Weights of a small transformer language model.
Training: a variant of Adam for these matrices, 882M tokens, 13453 steps.
Each number is 128 + 32 x the weight over its row's rms, rounded and kept within 0 to 255. Layers, rows and columns count from 0. Numbers have three digits each. The size before them is the row's rms in percent of the matrix's.

# layer 2 MLP down (transposed), 3072x768, rms 0.0168, rows 1945-2085, columns 192-239
107:089159094110202081145098105107164094153130162147077095126107138130099147110150157090148200148142070134192162108136120171133099067169088139190133
102:083136114168052167136101166123142187157169141130137110116133083171080162089095154125134128133108189103081137088105114134115142130108147098128156
095:173137154115231144177160143057104116135140145143148132112078164158209122145099148129176119138167122142150179116139090184107137184140069090131178
094:108146142163207124158155085174108104157097122136219145098115117155153050078146157116103076105128200225146139173102144157082140160119117135137161
097:143127147096173098166168134186107117196133086110142108123117152094110095107148077154155100141177128114082130135206081111114138157126178100078091
101:111138119169094118134043182101095099120186116168127131136119128172197154169055117158156062108114172118156159116144199127147095127145149143141162
099:133096090133118165128088056122082130161141142146101124085148093160139090119191098098097135080193150075101127073134100091096148146148165132156075
099:148186129137095126146143198141125116192131098093123155175175119094126103141139152119115117166059111183104098081136172122132092145108140103085176
096:138097084105126150178150182105108151095162140106123121163106168064176058170153133116073129052128152140113130170104093073107109088106145122108115
103:125129149139097126187151151061120140152105118172117089184059171080144088147181110112038135167144090120126056086067070107108188072136117146172096
104:122124135034101101167111134172089132094156182158148127220127104105088139078121091149116136130071113150145126157128048100126162096130168124088123
108:125116131145096127141071110153092098136154184082154153131125101130095114127142066168054124196086174144134158172151197130163117155131123175132127
096:154174136147148118108191165139139105130153168177093063143216124170156159086164106108055170110149135126143157138094153153096124166083146186090130
098:130130156148188167081171125124126098162137174111087163158150129190107126111101053123063109138172139155218134138178138120096093128167095192125176
101:166170135099204132113134179159140193157111094119165166121161056121163089110159138145177074079181158099123137097100105122165179162087173118112182
100:124134116115236147121096139082153115123096097148112131149098083169188080139154155081112088139141111122127124106154161121077139121104118118157103
099:127120164123167105144171118183098121114115137076138185146100141139103114103134100128128161125112165108173086163144167093137124171102055124195101
093:149185162149100110088193177104116127114164086085139216134128110133114117180108112095165132117090116096114115151085146112112160123137144110113101
097:144117157166136135130125102141069176136107153073138146145083124066145185093084121104118125153169157136153096119095191086187062146123120142140107
102:137188091123183121174127209125155186158129061111104122106126090135136182175117086087218090087117076143137177136150097134185084108121166166091078
104:122171182143119127123142169084186123137171084130186144135150111118152126116113160130176083151146135174082108148122088114155134100149192109088138
100:158149153130129107142155170152102095120180099163098151178130104167129132124085155125144124129158149187196126127078105112087122137132178203095094
094:099139143109128152172142139086114088175135112149061142110142153144152186155100061176150105101093144114145155179163125111190172125093119137099145
106:157106104105126120121106148120182128138176137084099155169100161121189123112134129150102112108160113100194138111128107159080079080171202109120157
098:128160132110139128093144190162157125126141109123155142121070098114156114129134163100120109087095079137134120092129149079105120143075097149118174
099:140160096137108167076082131118142128119102140140117086161158171158146101122150114127128119139101157130114089110160113098136145083137098109092145
100:124144136133104138166075122138124169151176158141164161162145084163187138117143088124121110094101139128118101108104171155123144177132077176149097
102:142141113106120098137095138116111146111163091066091147100087087173164095116124136086073113156108114129110203164147109069128098137123149090157162
102:081182163146123161130152134170153156121147070135189128133105187125092155147091090114146201125152060126153112102178141094100158112129090102149165
107:147159161157072095137163078127154153153071111128173101091164111088168170154093159126157151063113135092174098091146135202059223143140128110107127
097:145139147166133168150142135100087086082106210140104094107095106132109135155125123056107105053154080128066141134108116102119167142191160141113161
103:151120112166093059156095154182228105134110090133192147120109123146116127036144130087142112126142073146101120137076110084101140082111094131113148
098:089164116150130093165124164074102187106133137078070126113079112081132139118121166127198079148061116161076151111138126151136129139149137137120128
098:081149161096090133118141119098103066111135155183136112168111128089082111146200132146128107151091131105066126103135149114045148196069078156065070
100:165100177089117154151151143119106158137161096130159129128064115148175115106152140108118114099157105114110149197119110073117138116138069143129220
099:140092178190040170126096151073086128127100158132145066121134143114121107155127196128184130157126145170102085182074183094096167104133185112144129
102:119125134107093186086139159100113091160146089158097191173129126131125107087142128125186099123161092160159108094137160110143153152122127172174136
098:143065133159146110108075141112124131114110118064097078158114104158146150114084101152175092119167201179098106115116065130147101119063093108130203
096:150144103133162125130156146138111190094144114104121117135182081164103179077146126129133105120079154153142155136150150162114102136084180189182166
102:116114111111142050126131116139153162136153134148124122123137154119140140125133093142129105068097116085135149149123140111170118164136223164092096
099:168066121096177146120130143081135148127115117128147095130117135139104142166156105144131120126136109122176113112071098114054050130120162071127134
101:105117160123119097131103179104103115138095133138122162150149120173127145156047131110133188083124146117157168130159188103125130172178141145126082
099:119114119102124081177171117047090133145114101147090130105138094112111115155155181110099113141136156094131098156132100171098122085136092101176156
096:113211130133214181088120129145139072078205147107113134157087137163141147132217084120120119091131124124104149079058181104067143179171068155119156
102:164104137112116107115173089137120158157106096070143217120134121129131095144154154162109168150091094142142132173124139166088132159144130151133070
099:117138126134097156116128119105132132081168164096121084154141057162107138121159092123114177098121071155142109088140095090073145154148133165113113
088:107132126126100105162064103128178120157096151154144124108099098083074200168091077144159129164124060135147143113143096114109099124095131149089126
098:189157097154111160150092173152067198113179134130071121159140112148144135088173086094121076119131141114191063079098139142095184142117181128143105
098:047142117146167119181122111159143066094147190146077133126123127131132104119134144157148089102146141138092125059130142157152130130060191142119109
103:123137118166143115177154135103084118115181098168104077137198144099077130169145051127175115139096106168114105147153146105141144158171177158221129
108:155107127064054078108123139160164149110171191101105126078121122158077113161108152136113071102098149192091142142078112156168165078170121155143121
094:136137128090169119090136112113048151084132103049081165131116171080136135098122163124107100113135071145083136118085132082165090053144143117101095
105:101161136165184124121181167117126159130153110165164099141124076112162149099129090123138146115070085110160122146063118112137115081181189161105141
103:101102154150104123089105095106122150157137157149107096137156116127066136152156082095141137128116131119130110140143043180169131108148045078142110
098:134126204168101163162091143105168133128132165073128117160113138144155159160169169180211086150138153117152102113084106129115058191130178142108129
095:161115170170142152145167219176116146097107103134089183107110104139159129119085103129145113120142174123168166101122124103145105096162179152181118
101:136175128150117148130158115105110159137124094155143176111123098119091122120088106106148096153129125140123174118130190130127184150117084102145101
097:130195106140111115178105114147126134136143162118138148112127170140136120199124151161113155136153091105143150161159099164092172180163170115073121
096:142138117159133098135057144159124129156172136139150161115083150142169095076169174096122088182060189144103151105075161182103122150119097146128135
097:111214110154058133155102064166104150091133121119120118111113150182154153126156118137127120147181074159094160153148129084134085094130084177129127
099:105102162075133084132150167138125119153172100132093092152141144074078090121082103188154119117142106127123182125057115128174098125120103129098165
097:094134095186142096179123122155101092155160128123122177111086159167108135123110152139159147084099123147118142088134092131141123141070147120134076
103:123147157075125109115157130061115077101099169162101171151164123179129074153094120155181112183152112113173110110155067169102127132148085120152181
099:133109135136076125093145169109131141116098139131176191120108146096141154173130108106148116114121086152116113114119147116143109107139083139154107
104:090135132102126102111119091135223118103159169136116080200154102205154143173123156110150108107095186130145055195136113083112102047111146162076097
105:193075138099159086156090124136085084144092148105153090149121070090109115083145163101111095094163144155116110136141098087096080115082175156186129
096:156142070091189126117149140130186147170178121189110142195095110125099110101149117133119124151150113127144133111148134200114121131149135131178104
096:081159143159096189130181147137129189146143143140179160101096192125079128144145157139122122131107071109123175164146113118109148079095137116141112
093:125140127164097175135144148140145155155111101085172109214096142125147143171127133133125103089160149143130138122154080134073099029117114152120171
099:140107087157173134111152125090133098127149118087160154126187114135119183113189138138110092123141156127126197078108094125126083156180134126157151
102:057130131128101134122143129072081141119150103137147140098088138141124083122094141128164167072102105126181095087135113108117159194150142111166156
102:142121104021108177107176137093152105134119122132153139137125113088152146097161081138124168102142098127145043109121104105134154112163130111147137
097:133086162192132163131141107128168114080186132093100164119118152097130120189111073185072148100125148127144122118132203162139129173176124082078103
108:165117134136110147163104108121134086141182111086171134116128114136136153098124173150113074145070101092155153168167175179108144111127119131070141
101:144164115114123101121074133110118158121156097119131061070127119057128125126158132131165139134152103138109129216180179155097139134103109131148111
102:179136200139208166082132186143110117184076154098103116137143153068085138115114129159147119193168153096071145098093142090207160114156142083102192
105:153107110144148095136116144135138123121144127132109093095134133112090125128098179144100136150143124107067158069164091121109113104105121151073141
098:157112114102108184133184132126129132170145131138154166106101146077102113125153148156194130118178111096137131099154061203124144068140136156060125
099:119105123146054140141105104109185157085142123075148121170149146156035170122130119134120132159125148195124103120067131183139107135093155132124085
089:142104161123121140086166101131097179115114158150178090168114130072095110179139152171129141187118159122102181097144110138066113149137113175107165
096:114141099122084086130115116157103118177088156102106156152091110159157154111143085132106110124110082077132127129181097098165142133100146052056123
098:148134113143054161122151205041169159119184125113125176187129135121158154135200146121124138128101146093109103166157100114113155164157197147100135
098:124158112138093168114123154151127121193113172135130146111143125130166148124162160144203077107114124172134139172045117140161088109088101139138123
105:092146110110137096113174114081127115208078073088150128189144173130087086157111099113107092102108169115178156084119132120123116080161172127133136
100:153122159098119097102099097078112102138142131206091114130114140133119148152154141149099125130077069075183143107148160143163120144110123147152101
100:120113135179105150089060142110163143066129133085173089071137085149115122129182175068117107111126097123093171152144056085145092052094156132148125
104:119112146116110085171157114108151082087117136113144147143173133075133113131114140144108085146176142162093163150090105176153113122133130130156110
082:120138116101112171139089172091138106149190089074105168195128164133077137157182116186156139116135111148105134114146112126111184115096099148114120
109:158109157141119150116172091143182119043107135087110171090104075096150141168129117129140112154181123175136128084184150146216133094117112140166103
092:196105168170113150149096114094131155116108109092059116117125191085134126151144135170081126113250069089167122106197100160102147144126106079164131
103:043131148162104104140122148101151179136116107160119103134107156168105091143134084110185104141107100157129061117116139074128156079110120172137143
104:143104200129101154152130106159111092136073131092113128162102113093149122084151164141080092128131150124082174097136117081146127049100142118120134
104:082181178146125143160127149122127136168167212133105092103129098123138116087091172122091099130109098114087108126139131044098125084125150030098092
098:161161149157108192099133126171101171156166164123109194111133121143075131136192100107092133130159171117135161105146097115172159154102062101121098
096:148100110131084149137111115112103160149155112138183169089121149080096098141113133124157135124116152150116135112141134081145120151200096151093122
102:124118082133143125085142117153118129124131186128152129095186149141109138127098212134046133108165098129164138079187126181120131176082120167141068
099:142110122133146086128118096128187116113130123176115159128096097154102134100134179119145113119063156109178134098126152132100157127108105162172161
102:151104143081138088166145157189156153124154150181098111124129135119135124128096142124173088069102103087144112141139117098146185126052128166122139
105:121139109129140095130213052177128138126147092180133095167124138131166148114199199124102126090190182123158135072151071094107132100184110165137121
098:131161089155077193135160104205081108097126108145172132090165094144148091150091146140168138160132136136144151167096112094112147126178094162153128
096:100109137109142142077172122124130150153089121125095120208144120120155145103115094120103113123172111140187042132105136107085130115133122155117176
094:137134117112115161042118107128140166120157117089078142135040153134146081130124077155135120093035090149069130117093095144110113101188146143127069
103:117107067118154114158141155145173158155112151140193126121104136111112161109108127112143127182114052124145116105218069173167128150111162132119107
102:109105030105143106163081108115106128140156124104113066165099113118176098134127104100092142122097103108124166111130179099210096122098139082210183
096:111097085130090099190111088092175144174152134104165141079126062096180105143125160141120144137133127132132149116100117142137145211148144217202070
097:150125121147126217116125173150143128117114122094100187130148144170126106112089157140156108159140136135131108161063086130093114096111090150078115
089:116118092118093157112105188165079074065147091176071117109131112123185130115072123114125171169135154126134132141083075180120109161169108157090104
094:173121164157087115166134162151133113101137082095101143094116081118109145139123125140108189149134195146112132110081090125123135165137052109157129
102:098150203106146122108128084133147116076079089084176147187145069116169090099105149135178212077130113116108157088139059113108115124088148090106155
101:141105123097120092106123076117151143102177130148134125118119091203106122097141104192151134112116162165151176123126161158139171124101188138116149
096:076081173121155136181145098096164137125127205114169130140102101128079184150126139161171107116169143124137160100099134133145110169094093043148170
102:093144099156064117168121151084103111109201174109093144150149086120091166095143078045119121159112130123115143042124157154120163134105094116167144
100:066117156173081168138154175133106025215150127116132112080103073092079121020102153173133096125053144158132140168160120175096143115178169173195117
100:071065116148125101145119142078171118141116147092156140150113096186149125102137153106144111129121127146164110138131157109137169098200113134140102
094:119152093150104127116133141117072104172101079112176126143158097136151111146163127112102101106170131167075126155163097173157180175098096168089136
093:132124121097145125170094160188149137122148122143166098094048075085121101140101116060109108152144084128174147172226134154132130103150163227157077
108:089192127136114164106151155112114063140121129091118149152172118127135145152157075097120097089151167128146087132104074101172074082137073130108152
102:104109097129108123106170137125131144114138177169081169130095141163175146093090097157149117126073116092108140105107152160154159110116106100184092
106:206131129082154106130160130141105187139110129154107124165174098100088126106145124121205106117166119105133120085130140139075127091139128106088162
102:108141130134136152162171090105121139121121113093124109049113114138145090093154148097131159133132120165110037129109093147111121103075144096133171
098:169104125140117156156122170167093128133190137055156167091160159157148124151090152116157160105096104104122123132137123127088193120117046126109083
103:164148124142068201106147128112150134102119105056131128147114148097065101064124108116122138127062113088148155128143123120114174057209147165130150
099:103131097075120080139174103110147134160101157170120112133152136099085168145171087122207088141166130110139071110126078190172189124162050089199158
103:085131094140087172083115064113167156095127092035141102109144093157114054086119110107123119055133175106132135143173122157134121164102155126143129
103:098089111118158097141144118107139112137097153135132140090092133111130148120101119120106082089097117065111123152130111122145093123121192130165130
094:142097101071129120000139152150096126151161125079119106144109120142153129106116102081139109165149152188104113057161117075115103102126191127155116
098:146161115152125123104081154096141115098160092183073143153133128110111092119137107102113070118122169142162151120169104157163152184122130112185108
100:078105114127094162121113146170062131058128080112157116153142146092145170115154136082116178171214106079142159043054162094202221080132091125165181
097:127132172127162133094074161094138139132142083109174112117117156167173153141147150151171120130125150128103171075110158119140143119158124105179136
110:120147120133127112134146138090133120108096148189112139059138086168154174163100129124143158139134117177116075130138126102141186088093110111142135
098:149102072152148097108121082142167152145150080118091193087144131164159125089140129135137070101109086100104178130163218172137135183125147100098131
103:082180075059130101088211127081071124132115110190089150102146115099122090164078060169168148132119138151102086163089111183128160130108095172164099
100:101170139078185114125115090118130155150161144111138144153151131181159131134120143153111129058122139128179114094164150150147099137183063152084158
099:089118122107179125095152127142173139070168184104133121209157143062099085116121146066097096115109134120103067094110141185094166122107136096143140
101:148102144137076103166086138178102116106109190115134144111129063121096129126122157148128138121099138087112132074147134101038062090165149144113199
105:121131092142150139156134115124142184137156149146148125117206112148140136126146085106143134194175139135162109107107163150091153106114180129091157
099:174145102116123107127154168099131066151140168133042094129156171094148033176121097076142096157113097068138137159147102218138178156148175134117110
100:126147130174162074107094118138110129137090076098139155182127126106152150114042131094115082147122186091081170129149131126134148090123177101125136
100:160169131146148128131136177125093145186164144157117139132179081125061140085131150097122111175180120109145061082152182077099143188098084173159126
102:137141102128093148142114148123138093071149130143148066135111067156106147099169100185183147154140179174159156105036111133149069155144124131139112
102:136167104122094111118156143118155134128138082153120144137159129126127188112081133134171110155149170124150117097090176182144106101185189107163115
# layer 2 MLP up, 3072x768, rms 0.0204, rows 1946-2086, columns 192-239
106:095166124103093149162131129134143115120122112150081121103132207131154139136107137129135147117122113056157069124133103124097138105131130090138095
097:135084121132167170140162182137103097203171115163137108142091125186113100142113097088132167133127180082111109150162123156108129129110142177120173
092:133141162136154126124096107158119121193153112185105110115129064124126103150119126098112115198150142147156113172108125120070150153138154157157083
095:092146112135104116071122102085121090113126135127129135120160105191124177135152162150062173088128106124132148148096103154168173128082103087155078
099:090182098127085181178087172185177115178151126101153095085127068109103165149124158154148094151162120121113171091159146120127143081092149131077122
101:164086129107072151120084125145121127071108049097093144102133159163087151154113123071137123110151174111153153106169146132190193098124199060162121
097:053139077147177079097125157106125142115128148122154130128114092129123120162139157131066181114135076170119079097190098094136132188129120123176173
094:148140109138127185166093108185129105163103140123094072107089095173139140107131105152137161145162142140110139103182129148165170090105085149192046
103:139102116149120173132156121142158164094145088116137077171123120093156084151134169071177184189146144109175166137100094166081159084116159109205148
102:054126151110102134116108126123122075164133111094134138126111111100173165152168076147167133124143090104152089128107153148076133167169146174164087
107:134176128154121132127157125066039130129072124144131129119215105101146172100127077140106149093074161121132042193110139137146110173180090176128158
096:116167107164135091093109125066108141158135152125066106167133194118177111139127146090151127104222183048111152127170104127132112134090162141134151
096:178163124176146081097097125135123096159105168140145105150129090101139159161084146157083119125137080153134106102122123097092107129123096106130121
101:113100062169156118154153144164160128134129119075126093174131098144154125120095119131131107118148145152121167069090112110147133139162067090132133
099:145144118123105096087134087173106151125128150131098090127115109151116143118136112136147224156013149171133130149101170088086072112148109153092077
097:181129133108092112124137168170113164119127068159053070079119022113137157118180087109086100143151138115148108118084131096145118143111097120105087
092:138107100148153091167122110102105163096089108151071082098122173106158139112121184139129159106148130106132133165147143134093083102159148132119154
095:114198103107115127156132167120105150106149095117090105117056029171099139166174116086175088134128093124133079079090079139119138083142100155120193
101:171153108149149139154163157132089146087098131078118110139109180188248154178116117159166134094148106093156166139116108152125123127103174184195148
105:155077110122123095153068121110133094129155109143144158151061066137115073122076164179151126117148097163140148111176125145193153131142126134126112
100:120117099092076094149138137156083136172108120120109114097072135114150119102120195135113139101124113125157134141149130153089160136129172167172075
093:100122074180086088122144111185081160095110192118117143120202156138177081103135169122102119088152083080126103125179118133119097126110187146116096
107:084141090135157112157158128089103169121120111125091142152110148151124133106131137172100148164174153084148125110178138156101107186178145142123145
105:099135077132111090151138096089104128139099114157144090072147105067152115191122103123121179087155140105131148133189102105136132078179139213134055
095:144140091117156158107193117115155166127171137137127103103079117165143135146134139139121158126153196095139120178153075135085101187157127084145104
099:191141163099055095131186134150069094134081137087129068115093171078168111220100127094148186165120121147081092139134169105121109116075140120128090
102:151148081118155097161138165132159124067169201111148134154144100110126093121145119099143153155117184121090123119172092082129124135071132151118184
100:132164089116181179123112134132162093136139179135171096071076094103113172133148119141190163127131091098098101159141110137118137141135113193181095
106:139125104111082147151153089159152143162061071095159175108111119150109104112113162084133119157152161134053140111158136091163115094100110122084173
096:134152123173116111120143187124145150066073096162085090149142082147175150167154130155101117083132105101148120184095153088133205099132140127197059
100:112132097152160122124135078130173101096157168123085076110144189122142110162084136072172169125139119074115087148119159153063102084182181059129153
096:166064104153161098159096144132125158187082117244138060132117120173094166130153134071137202090174142107154114111131136119146149161134114129156142
098:099162148148077114143100077125156064089134125137076148134130187119164096171134124152084175118163137111144079093181179141113088176114149162113110
098:097121105135132083122122136116052110146123162120142116093177127130122107133101138158149119183112150146106106093117102124165129112110162167102116
101:106131067137107109129149140082165117145161138164189121102160110093154110113112082101116139109157125123070109195111084120142113194141174084119128
100:143133075073172150061126113084099143153155165138126165105194163133134147088098136120106158102164120096147161100162135101156153154155129152106156
097:140143148131119133141089096109148136091113125111098151142082122095158167158162122168091154171111142095129134132124063085124139185094123078135149
097:117110073100106091159202196138089156125130117171174123132094183137173107116162124098062115170088145129126160122170109099166154103070143139106084
105:127102060127121090137138155140172150151123155166139096144143139069128157125098148152154179153086118103112117085059180094110163164138145084135097
102:126143127174142143105185200144163183129111129106125115101053095142103105146075149187136089175150095095189135118099182177083141139109161131167135
104:128062097136110103137141227084078124099138126161148122167087174140091203204107193162122195117147174152153144131135148089143189159217132115161117
096:126110041168104116133105132132147138165192127095179117123111148153074140111165110145173137203113152077108093098119164112176136168151132155164086
093:146095136152167113133160120093135117157106122153117138118162152126125128089155076148125143100139127169150131166123122129170158123121088152204093
099:109134121164135136136157115163109112114135204120157059046084102121096143118113160088113180066069164168095102101132103156123124109174180147102145
101:153121119050081109112188090168118148177107121112055145106072144139152130166059179160142165155107154137155092089132123095123195170202158135103136
091:164083113133195096123197112073144146094122178141126123171169136168139093183127129162050193127121176152115154205097211135148161114124151131160150
096:123138096174170101164094102099087113086110090084142140135103136092088211114101085077136143088113137107123138133143099183161133142102075073153143
096:143108123109185117094102143144158159114122120126163124159112148131110123137062187139131111119204091115172131136168161152159129113148162153119138
101:188118131123147141177163159100082099098134148171104065114163094135175075157157096156127127117096079152130115164119122148137196135145121151123119
113:180133114110087088101077131150147157138082113158061120076110055099118128115067109116151136165084118124114160073091081136138186102083145124153121
092:090122091157096107100109145069124200099105187146109108177061123173108102159147125100163204153104136077112115146143145123066099126137114119128191
103:137111133085105182089155131130036137100140078129143034139098136117118131165093090163101172109149120135166102150108080151145153161102155124180090
101:133080139088166147090136148106124160124156083098040114128134086170105179105131153172086170121104110126155081072145115185098137127113117123188136
096:157146113162211081120110117131153115115113159090153134141112131079119170183132153140164091151156167048101137128101093076155100099109138102144103
088:103130080179100173107091089087147137142132116154062119102155074078113124125123125204124139141048184160084110116169120149118174120099163119095188
101:161149087154139086167160169143086157104134159099096119107126096104150069143111136093128085151176163168105198203160097152145110107107157108106100
095:101115094142133098163115120149089139124141104160118113189136081107175107134114095158160113125123117126128176158118081140088183184176097123122120
096:125154144141161191146131110086086145162086049136152157089073066083117122176163120147091119130113096121085098183167137105123194098109150107129147
097:173184111169103091092164095147119156131114178133141081107148114168180110168154133135104158112158142170156132133129158146143070154053125152163106
101:076131136143101184074138120170098085169111130057125139067083152113141111111120117135123197107153105096115164144090082121130087112095147098105147
097:098092104150116142142146195167134170143149144125155155110122096113098092191083138065134108083121117119121092141098177108164166138173100192119134
100:171098070076084116052126113131156097116110164136124121161159106045134145137115109102080149140101077066141123119144080155135095055125120129110128
097:144158132121096117150156174160062129125137120140116141135140158122098098092104135153135080196104112154175131112120124071113118106138120136141092
101:136152143088137092130094148133128211139129165122185097094144110106133169134129090105187164131160102145129149127137153131188164131102157158152121
103:140089080120127127109138143181143171124108151114104137159112123116089161118123173078125169118123109131114140180130092051121067123153115094085191
099:079054145155107163170081063173107170051150160146103120131075167152163179142096113133093151183192126110107102118135107127104080165183193110135095
097:121156082160097134177134132140139114134168171090149124076106122129115089080148162117128148125146099097106181137104102137164179137164105171132173
094:108112088146150151157141065158185125135100141164143172092180102111123088069090128108127100107101103179148160117099140106124203114129106143095125
099:118146080153111188145162168167099115110153172184104124089081138128135110129044120127071112171156148141108103182120150122143086145140141162103116
103:112058052094173122097145117123149153168147154163131107119074094123141110137088117132176119129107229112113105108208132176192133098146111127116113
110:134158056108085127098173187112141085061116086167168121113158055093130135080120157104077165082161066101099104158082075180097147091069177135158070
099:112169122080106124140102150069168134161154116119181045109115066115129138144199126138174089171031152162079097121153127149067138135071058141097111
108:165142111119102164058157105129167153082151086157103136120140180106119156153187126116072139121140142142184120198113114181105131074105152073095190
100:109148111121059118100089148173099126122077124188088155152158144170200125159165192135150135114125113167087122217114101117180166106153176126135125
105:113172098163106139171160201139150172170133119110167067102142114106050125157143152130093133134146148130157172160125064114155125053145099082192107
104:211146118103165141147200104158065105115162077098174137117150164073117115150158119117083136131145139173125150118125131129168134120178162120078085
091:089132061180132179139086116090085117070066113135128077140126107066094162096083188078127090064132078110167125116189146144094146146088107156158161
108:082124105132149097115150127113160146189091100140129074111098103106082178134198118090132201081135136119085150143111183119185105119113089192155143
093:111088082132152157176178109117126061114147119158073150126092091131129090160102142157093161114119131136137103110146189147121138147100122138208122
095:143165117092146079145145125159138102102131078096160165138143148165094135140135127107072106138166096127107169148213136140120175113174151109086115
097:145102191126120179085157119142158196103080054112180165154090097119119153136156109175104139145075117118113108195156168130137180128090159140088133
093:063125087125137145125158120078185159124146144118069121109131124106166179115097136146129145181061112113148148153115134114174145141111098102183128
108:116119130106111096109139148103114162144080061138102097124146147119130108153129128152117113106089142145127084119124128111189140170126156127125103
099:125152152165114128132174166120141099148143128169139130104097107116096124111148154158073109135129089155139114115086125086171057100096091138144209
097:152126164064128132166179156160105064098087171172154047094144168158168130124090135135101124195092144064149119100174114106164134189099146219135099
103:137152132126130102145175154119075105129107163109112131152148123152115108186162160097086107109188111104122150188119086125150149120189112214147138
085:069173079147135112115111128129100171135126127124141136186117112110127175107148163087161120141163104159114134096108144126100152080071110164148090
110:138110139143116180137168197130185147081129065165078128169125129161180064187156161127048131226118113092191116147127128093152125166090066134109094
089:069107103121119122149097111145139168084132147120145115052136071162161094118086132136178072164183098134090092134122155132139163130076117122094076
099:122108115161117095100141185117143208081060163133126073091069079153116122145100147058128176056135102184097109137109100133076118101112095129098090
107:144175169159093154073099153170118130123138067084108122135121072078132114177139192117085120202116159117126133172161094097096098104129118165052159
104:066093142081110141075095141069116171150065063198085072089133087123173156131134097077140175127134113075135096091090171105075155136132142148081158
100:126134081135115135142144165056136106097160132202102104068111099130066133181092152085088116118132108125137127160161106031125175106092112131148092
096:109140157169113133152093109186111083097096104116138136105146133062079093129077157080110172069108146097170094136190106110163134079162140164071075
103:138111072092186176127158124210096136165108110133129111183186103169157098175115193069122151134144077147137149120142154142148152181087085086136091
103:121078098108112044152112148100110120102125143115091158086164111152070129105116210177123106072094115116122108140088121144129173183104088156142079
100:141105045181118091131129242163085142184103132144091128159141168145144184181119127203135114145127101114097083108140120119104087147116121132140130
109:099145124099113112074214126118161089054153142069065127148077178072127139119135166181110139088108197168116137124138112121082125146166081117137166
097:181134102127061137094159188106143147153113111149098104129163108108127164159090131123152198127126141201158124119053131097119111115107126129158097
096:103103116171112190097117118163076143082126132123086091106141104191134135095084133092122141169164152049197098140145127139094140143067098109191141
093:116122060166102113121103165173097160146097113143148103097153085120181120136103175153129143133155189166097128135085120106081170136092130179134140
101:090147122119141089181164147114095104130105128162099134102097134114138151129163172175138133144094144072176097122083190145107141155119153133135087
104:090134091125139101130126115172102195156111111117124084153089164123138147100092143154132177115145106124126125100101149121167164122093103148113186
098:119122097107125118208159132073104149157134086072162167101162096098157084126057119179168146146146104167152110080093132108167173157198143128174087
095:082076070126108140128147164131103189102103184138150129145152127131149120106126125104109123118102153173145083123182173126120188082109100109123102
092:096109064110161146162084129145159150112116120162145137106134100121171106146121110138097127062189100124081080116150168133164208094172135122144131
092:054151131157134123166121108128114109141156116106126123114183150105121156130090115143076149179127127130185085124073135095115126090178116147097137
100:165093143137099141072137121131205125071129128100152154117142123152169165132140160163126163083125105110100182154100083084130060051135152130083131
099:126113140157191157086158149109116120075145121130125109064142171148092152109185177107109104137123119125120160138094148097116113105160147120171152
095:159121106141096069150110152117142176162158097110085118090142132152205155169077098116098087108143096087198126048181085109158107158124084099184137
100:030111081142102143116088137135159142077128104141083125105113084101080094169106138075074131097134050101051121122108187136110137080097086092147129
100:141107154084109067166175149134155135142065108153205078117103079053135123137183141150115098180141184127115125208110115193124097167118145133146130
101:108079105123115103050108075119116125134121079147108109132130144165153188161151181087071171170139073127167186079146109137075185115205114191132104
095:102129090089128062185114103125127168132113175111161141141074164130157157146064195096090199149127082111092090108108104089186095114153168191164135
094:160108195190127174135152117192132120150131114098136122168141141101227134141174164139105147143077133104135106153069153106083116156081114099160153
107:142199129089151133120166155119124120124077052129132169129078147104139127203138105104100122136060160070109056149142072063094106119122159115129163
101:186088084148107175099112168116130139134130098184132092094133085140147149131154099121160093107099152126127106115152165070162118141073099152127103
106:131205114145131149129120142138137214142035179156085086112129061092120181127129145122127144114126129157159103134079124151099133149089157106053140
104:059122099139126158123180144131162150111100104091087152158085161122171089139133182106158145096115133172114077124092086148104132063114127126172079
099:130105148090093133122119109114133144120067111118169091077174142092072091132113112127093166111103149102094150071178097076140163136141135094088127
105:104199074097144166104058115126127170153087126154124137167102118078157110110174099106116141177084086106137103079138113087125126111099130166093140
100:104103127156044110092171207109172182137128109106130122119112116098104144128127063122177102114156163073086100089096118151123167101139042081161060
104:165118128075146182081131116124100196124101096108130164172173064169106129176138134165154099100184119118074176164164163112104124117123168123065161
101:194125110114159197100194118177099191152088164221178120188158133126108130148062086170170174129099141171191118140075146128104156108141134183134115
097:150079131139082096136126147092151137135117039164082094104126097146101103141153118153102098171169175166092141139085137165166127130117094169122164
099:155193139142160124134088130153109098092174137140128093163131165158138145190118105108160102154147103128108147097133169161210126102113148104080143
102:092088101107115118109139155130077103090086064083115058171171176120115140157171092161092156168148125146100117070102138118147148119101099160089151
097:096100125120069107165118135076085102184057133157172120097134149070144141126153079129150132160071126128124075211157144083144144135143100151137160
109:134126089152125170161171098109068139173086125118125116100130101150116141168137111143101103170098121169149127113145176066125151124177121130168120
100:092132119156156133091118119163157121206093089179096156114165137140199181180115123135078133150107119071113131165155128140131138156158108055101159
103:081147087152127115107209119091124198169105119154114124150137074133135105129161098133108151170155169164071106100125129178110181159105093175152090
102:134169122129128121112098132158116135150103102128146136120158138126206103155134139145085130062118120121144144155144096133124163149135140149076135
101:180148143114127163105116150069163122153078118089069137077117143074147124108147074154114146149145097164186127167138113146130175150139126166122130
099:127147098088155145145120161144142129130111060197080137093123160143085089123101116109169154106075104138078095122136112114184146149096118106122117
104:166143121083108090178132102129085101086139150090067084129142074145089103125101156087180087166114127178126138139102182149083202117115120116138152
097:149077141127126207105118145170132142119152139134190123148094094111105127163128105138143125119041127070092067087124135092125155124094156095149097
097:143185154131178180109127095140098151126106118152141135113063113123132111156155177137087155113168094148113130141153104110127143176121159160156124
100:106120163083150156139099122136107194094138142173106117176162109109123096095128142154144142162159132166144125089125144145140207132122052155114144
102:091088077175097185176105084127113210128124122191152118125111095165149171154187094090082133172163155138120132122107060119122144123087144087106083
104:147132123121119079068128161133088122163090180189116127141111136171195141142116109115123127123157171137085110089166124123196139097131130195151117
103:150067130148161157157169138128098131148070078162117155129118109205136150186091149116134133164163160072155056128156106088120141158135137121156075